config.yaml
qk_norm: true
attn_scale: 0.18
batch_tokens: [65536, 131072, 196608]
Each number is 128 + 32 x the weight over its row's rms, rounded and kept within 0 to 255. Layers, rows and columns count from 0. Numbers have three digits each. The size before them is the row's rms in percent of the matrix's.

# layer 4 MLP gate, 2048x512, rms 0.226, rows 1615-1678, columns 192-223
101:084168143117081138193123150115126180177129114153119128129150179166139126059046148075115096204109
099:064166118124201094140142161130188157139134172144095085134124103123141143132151152133175147113111
101:150150104113148051069222136109137096120142078142147120141051106169091159127091153110070143083152
101:142105166171119130120191065095136164129119104138107152083073132186157121059136124044112172141144
104:152117095111124110123120127127132149113111150104140141102085115070192138156036177148152167122126
099:167131159097196133162099120069130115129080086098040121084122175127115176102091127107081071113123
103:172133135110095171135138119083132133079124181161118121180140155155132114143148134144125140159098
094:170122106159164148165169147186076101180169112133098134075120115147119178116157108125115139107160
105:144085086111189162107142139100107180173126136130165120104158110083158135106113132225139064148118
096:078103182202141095201101150136157111156110163150145168139101213122130210146116135075095167098129
101:056118147057139159170151119147211077151074179130102112081100100081183204110165135137087130142112
098:154108124139169150087136101107142117141162145160163132101106112185097128075190109116102112203069
108:073080161132161130139155107050155126139125108064138132129153144127106105140158133134169127120095
104:130105086183113094184157125089097176182112149161171146144125156106164159135107104124156118108145
101:109141055112111138093172161104123087154148179126137161121120145150143148166085102127138113139083
100:161216064079187153146106122127136086125170106182083140142121107135117124057120130157167109128077
097:098161143143088161138142132142147149120158133120142122135124138114125201109113138136139120082179
100:146160135188147137133117136100109192118123048103082127173121122150103154158154140161162113157102
101:146162159140079096107105133108148211131160120162182094095132141184132106071158104130169136079086
102:137086138155108121115110140115138071169119140161142179068127121135120183142090139073102110083090
100:160157147171137165117167192153074101096145133057108117118134111109080058107081225116153153138101
099:138118169107088091141169148128131069117185160161108194160116092122130143163049132114107137140165
099:083192117087139053144152109090093138159099080134125085126153108124123157073104108125117163092148
100:128106114152069105090126099071114076158141172122145108106110056101140126201131104114116090119128
098:177180098114153125136120099145064070132146125192109111106152157103168133120137095114154124072125
100:169179085115085109109200119147139186150117159190136133121167146114129130093108114171097089147136
102:138115179105132102129071177197127102056134193141154176162131098159078139105155164092168114118167
104:097108161094203134081090139149122148142094118147124097134115155067121126068115144151113092153122
096:125113175133116149176113120153197160115190093091141120126135101168117129096122151119141109116161
099:146080131175108160121064053093098188078114148112163135096081160190147108082128121099118127165117
099:130154114121124159128131122067073098132158146080135154092117085129098148197146119121152135007158
102:219081122107109145112112075162173103131154151153136131093090138106098126058097129157157089128099
099:171146098163123073102060147111131134077138114119136155129125179104154136071137070064093138090166
102:117172110116119145106138060134097161133164093127107072097092113102140155081117116156135151145165
098:150167137076166135160089134111140146103116112144113127141135132085147115094172081091117167106075
098:189100153096119131098143107150130102152049145080178171128147142114158187136115193150103121114169
104:140133167129130153125093182134166136119172074110120157158156102143102123137111168153177115148117
099:200095100135118062099102119120146141138068070167101174077078139075119146097164089129099186140184
101:141154078201144113103138139176162073150107110118181086163086088114115147110127099144188127124159
105:136125151088151090101193081149153091101117118134078117096127119140110121137171183096121170101127
102:128138181107130141146207133134169109131067119106109129099123118180138148183133139111056200096115
096:114129149082123122143134088194126125136168181198133134128087115121177053103170117154151114202109
102:145115167144205148122114114101118147139145098105106134131037090166144121085126123119178082136116
100:121154172131114123080115111096169117122097080137164131151167090135160147159136164126127169146150
103:147117119111111114126188164157130197065162093123128214142170144165149137076163087159144101075132
099:134126128158143090132159131099088112128154141081180130067134110122155077120148149124159179103124
099:111159163215171134096148131056206166171130109107144089133105110169126103118174166146086101131099
104:100143135146085126086096125101128083130155183152113127154119122143121148116104158059085163134104
099:058136144134081070162110129152056098125173125037121082135107117114201164101105138148137151097171
097:081145103094144171149124106122186185087087097104154153169115115105073077139017162079052073105141
107:093134123129088152100193113079112121119124085143088103113134143101174138128119134087123116136084
106:126180194099135095128063150136148114185094203087138159088093154116158103091099188135066072146119
097:136159123139124122143143100132123109132143160128107161123157133132121124155094126126106184100164
100:140140172129125115135125203063200115135109099128124135112195103151101140138094145125104140090070
100:116075165142128117146129140090064129150122153135136183110119151089073076073074133113115142106118
103:087120154141081079191089124141139167096115099061124115132123105142113086132205156141142121147119
095:096099177085135157136103032126086119164190161176156127095109100141136156073128143119103140120068
102:074164114118089134181126131122128138156172077086131163124099102110106135155146164082182093129089
098:153139097120128083115152076104102139091148172105093229141085107114180053099130131123158128155088
098:129153154150137134194175075124142088086083069109136149081161110142140110072181128135183143119124
103:066107147131178130105084118115091140140104099163150112099121131107095137068114176162093182129125
095:157053129127148129077081075133107118146093117107102104093069144125116184115148101088093144153119
113:100135171165180044150124101097125083147135117080132124149157132194108193102136123061122119122096
101:188090167125144112064138091127101158141159159103171138143098116180149117124100036098141202082181
# layer 4 MLP up, 2048x512, rms 0.24, rows 1615-1678, columns 192-223
092:136161086108147126121115142168140112163150132158169148201119129100110129133192126155146154135124
098:120153123113135091121122043137030107118069102162153086088127155158137105080116109104106138180129
098:136163168156135097144155108116113083137172080131154129092128187094141091084096113146107148091141
098:122114161155146097079183110112166142193188117168089149132116123142173110165098167109097106186062
098:130118137095099136157156070071212149144110184124143034144125126113153089136081102110105152114114
099:129166160127106095076136226131108180186133165169151058106107132113124111114136113166136131144193
097:073150140086145107156112109131168103131101151147141085170084128092108142108135113181142143148110
098:150058110134139166183085185115142109078083117108137051091160103173140119074186136125085096159113
097:119155105114173183122126144128126146213145140116167129147170139183166138100105120161128052117097
093:022096170125153127091162121118134103086119072121095157121144109157142126126114089120145108099149
094:071130090107127144142120133095154078128130172118113116092172081111119172161156105149135134131159
104:193084108125158156101176173116173108063174125129134112178121104161140150137083077116199116136124
109:119126172150170103116172172135133126153107165082135168156143166206097169163141107139106123137164
103:115132112143057119120121125112158125153126127107143155130104148176115085114153117139187172094154
105:141087120132051153115107123116118076145109126129104146156143118125155089147134120138142156123125
098:096123137096129132116112150146063195125131105116110114121139181132162158137112129097152123155141
095:136138101136184127117146118116154151160107066072140092147118115163135157117131083080180141150137
098:166159090127070121064135108058108177107121159132150113126116214088103065146146115087106102182155
104:141086193168122114137105129150091159115158171104207157081175128129158148101138093156108114123086
102:169134204174129118116136155101119101171118137131094162156143093191109160120172043159158117148167
099:126153137160147186123120137102109075157112129142144078189153106133177188119116162124129099063110
102:112074209138104111165067133119121093052156143117134172108133219156129183114115140179139139192171
101:114137179141151096108066113099161116093171072121163161141118123078179107142107144109093192137161
096:136144116150117172119107135105110122124162136138089096110094156117144143173172136104133129150083
098:144141120080096045078123148167109146147118109059147131152105164153150141068087075139135117126150
099:084098166157125129146110132110115109173132080136161075162117107108116115113130150162132142152165
102:098131132137077167113078145127098136147056124118148137105098119100154085172138168216137173137106
106:126134094066119147107112109181088161121121122136141107087118094125165136158166148101151179131075
093:149161106142174112115142160149119146146092094148161126076096083129178178132178087066094154140156
096:148051154152173095149053102107142181166059096133159096129119210113124121174182126134099148102136
090:115168082128102139191158100121110089116146148068142104096178138146173138111144092132083137109140
104:171114108095135176148110168047161136120119105078092079118143129135154210173099161146138169139193
097:147134105134107129133111162081116135107107103097118091129129094151090128098132167101124128192113
096:095195085032166140140122111166102110125113071112082163096171116158125097124144115145173125134127
100:119132164142163145122116101097137140130106057119117110120095120137080100151144096081132132106148
101:143088125110056169096128153156125101073089175134124121139080128113136065126127154130113108073103
102:153103100163112119151081092207136133100144157130147130148166130119182089083209156121109134143109
100:073130126110095152168134126121106095162078153108097103160123163160094118070143150073098158153150
101:121141108110212137151145108121074146066178172152137162147152146084096169089214161054157133101131
110:143128144118154151144145105106164124081114140193131143138131160095196103114042101123135151124140
101:102121102074085125066171116111143141074159165166128107168115099107090132201151158127107135195095
094:161175143140110160124114137101202145122122083125180151120093145095186100110149141087118145135133
106:108078145170099180150100170115129094188140128161162125145102131043107100145151116106156100122120
096:123054154082087103183173161129115116132144150127072071097120142138110163103135054155141119085152
101:113143109119128161152193135111156158125163079129175161149122143132124144146116135108115107125166
102:092142069082106160166154115101092112085060090101109159145124146144158138106171118154156153131131
100:144075121178139082160103138142068124163156168143140107104098169133163098148123148061150104108058
101:093217065070133120190174168173155165113101125121114162123145105143124131157124072089175112133177
106:109064119108176165103078160145129168119031144130185156118190080084138110117123106099092131130137
104:181117148083088221138249152125095079113163170151102173137154122118137166158069177182084162128169
106:125119146140100115131159135081147134076089120134131082107135148125188122127135095183123161065151
105:135087203150100134036147078113169141113087078118148113135103198107140141125090148135107132147134
102:114075144084092154123131093126127148152126145116124115128123120135091132122084117148152185061167
097:050203117111160058171117135150151095107110137129102122173215105146161132147118127139166086100132
102:157137103135125114096132071127132170102147114134054084103117071126163131110107155126161111195157
106:104140150161153153111139186117122062166177189169156136152128162167164129111120112153112154161123
103:145166122141163078132147089140142077176165171139066123090150070125140134183125110130172110132166
105:135128148151168157099093141124186110101113109137086142138176150085130141059132175123101162152114
094:080130081140085101096149150170121104176099126127182145126139111136094127117167095130222151132099
101:176135145112108182137175147166147167162088101131137079102149161156139141135128124119156120065154
100:107121120161118211175113122123122123128113117160115138121125133139151120210135152135096194140127
094:119116126105149121054087085125131089146075112122153110100057187163118183133149149073107106146083
117:141132048090115149153126137196089148101131155134160044125118106095140112102136107138114178094173
103:130137078112185139106139143136119145173133092132112081154141154116120121143125116109108133167158
# layer 4 MLP down (transposed), 2048x512, rms 0.232, rows 1615-1678, columns 192-223
099:083137157073137111144164154127135122121182171157144071182154108069077149219132130171159158096164
095:169177133119151096091110099154066122135106102145211141123198139155166085088165106127119149140138
099:104157119193096108177108186120147093157144162127096088077038159130096159120122129193117160138106
098:178128223137110100097124088093142129097091125129104126176079021173115138095136163117139076176130
097:154140151121079147135167157142204117150083128158157082078154101208153234145157146132143129093135
098:095114139101131151093160157148128129101170110138079122107120129107078119080039123144153164149070
102:098098150096067093124137165135128128146149142168126116165121201078101148133103131065153096126071
098:077100177161107170169142111170101143185109144131148142074116111100104116112108113158171154145027
098:086125045115148133152109109120093167161113162082191098190176139126163147139105121152113047127092
097:107128130141136137129138161152167140159135151162175191124023115182126151148145077139124141161100
097:116085097135159140128149115158123198119143160101097138093126128103174105128133159129179104120187
099:131115102154156154153166112156125188116101072115055163105127123137102144139117064076166110111128
110:134133111077153153111126167105123142086181153116142134078130118140116126146125117076122105117089
106:145130133106137099182147096151143118151142099110168153099123146125102134133068097139152102124137
104:123057121103134162132115043134125067160152108084113175104114145123169135174079145116137080109160
099:126159104093104090068056111135084097147112097151066104157112052131145177142113143112137147156141
098:162118093127131127111087164143135119180155080107108072127123077163166084137102069096122126152146
099:202146151186164044165168101154129111081090094153113124082101125109177072122122108122129094129097
105:112111062164141109065129132162148122165093127120235157179188142086128167148084148142135132118153
100:118138180160110176144119111112126097149121154133144137092128138172112129081143105118110070156126
097:130103136095121139150101145063081101140197068097165085187123152146170146104089149103132092197092
104:121140138152116087173121215072105125088149133136130170133125143100121125107166088136085098160081
096:119155147112085103136174128166173154086151166118083122179152185163137165131160115099145100175163
094:138120135099172140136089122152155167102180117141142178111074163114150114152201125128074189135068
097:144106128172126074134122147162117197106117070179118155117091145101036150095099140097125146141124
102:090192168069142120085094140176139098134119173095161147152145091132090116118116113178159151094188
103:090101186096099124103168137080061106112086171125151147114108126136161110178133168096085127138096
104:108097100109104095119148116150094202060135160134154115080098122174104145129131132116192145145151
096:139144110127129085103094149107146120118198122123172150111101092129138142143082117126161066135055
098:145113127192095157184148149121194126089123086146174108099159126072144138177151170128126172097053
096:160144142106141082125078079147107143147124123103124116135138175154128148123166111131076081085160
102:134155124100109169161176147117074113157173120097156107141105154088109111040115135123125151114097
098:158129142159084106104124147121109112173119156155118165123124148134131104066103129070145197080084
102:111208066086103185138170147123158108122100092154100112165168134126142130104100082197160101156155
096:091084141120172128099143193146171102163116133119105115093179110099117099166181181136122148137091
101:155115160135179158133126160163113144144206124155094109116109109114110123153091094118143139060152
101:154128069158147121082071093122043076085122089140165101130112132105152150083157144105107091133146
100:202146114100102070126158152121066121124077155134153172184092192139100134147209126099113154145141
103:108116082120144111063126110087130176108119196150109145138080156151141167088165154131085132095136
102:143201100152163118117154157159142237135151147164092144063102108152145156093138123123088094140139
101:114140152118090120080087095151134103133127119187140106161103193099126125092118183137121160181111
098:134117104122145138124144165124138111138144135125125152140112168148104150128114152116043131135076
103:103192137130123129156115118107147094190125153135101125159127173140114175107142087088134030117124
098:170118117159076094144131180126100053178146135106139115200096137085168089156140063089109107113128
097:145161171153049150124100094137125122050072071133093106136117152090137138120080150121055105145114
101:128105150142106207100158149191115140093110117160194175148139054089144090137157109173164108090141
099:169141088124063111163119094157107119131155099098126145140085158089172100083082128130164125101113
105:131163099133125161168073109174097193129082123142110155060090187125117137157173151095154176162160
104:138081145099095151133102171105113182112075126144108147139160090144125116134076120107112131109120
103:209185148091149188100203149099124075103172117134114103160153116121098104108157135196108136135152
104:168118197154132179138138114143133162132136151100066163164146228058157152154181137148084129087116
109:164174136120146089116074118142076091117072149082125150138073113174163120088085115130111071125102
102:105134112135146128109183126103104107170162117127183100113160105107141088125105166131146120073119
098:147133142131121081161102161132133058138139130114120099138082113187089098120106129173081145160159
102:152130118138168135146132145136108123071157122106115137133127130156164084109097114118050113156170
106:118100138150127157087163068104105111090142143175111106120143129185148166073165154115120107092129
101:130139141145173078140138141092184147178111138117100146082116119131135123160151123137172087154123
104:113147137178120125089128146076134148162188110111146092118148163125112130062120172115083127138095
098:072124114160165102108148137151203121158130125129159140069186138093120117156126133126112086183134
099:152128129087091139211136131154144185168157108128108157117132165113078107192093116117143114128075
102:116182105079186142110098033164107113104169140107103085170091182112093089100167130120119181146127
095:082100094129164122127087133151105071110046081117154106184104177139143112132118156092171120183139
112:118120175078121098120159156128094103137167109175155119135130111145132074110161169167123147083116
101:138125130075163169142141103136137143081164115084077144124110088133141124122101149062121177101171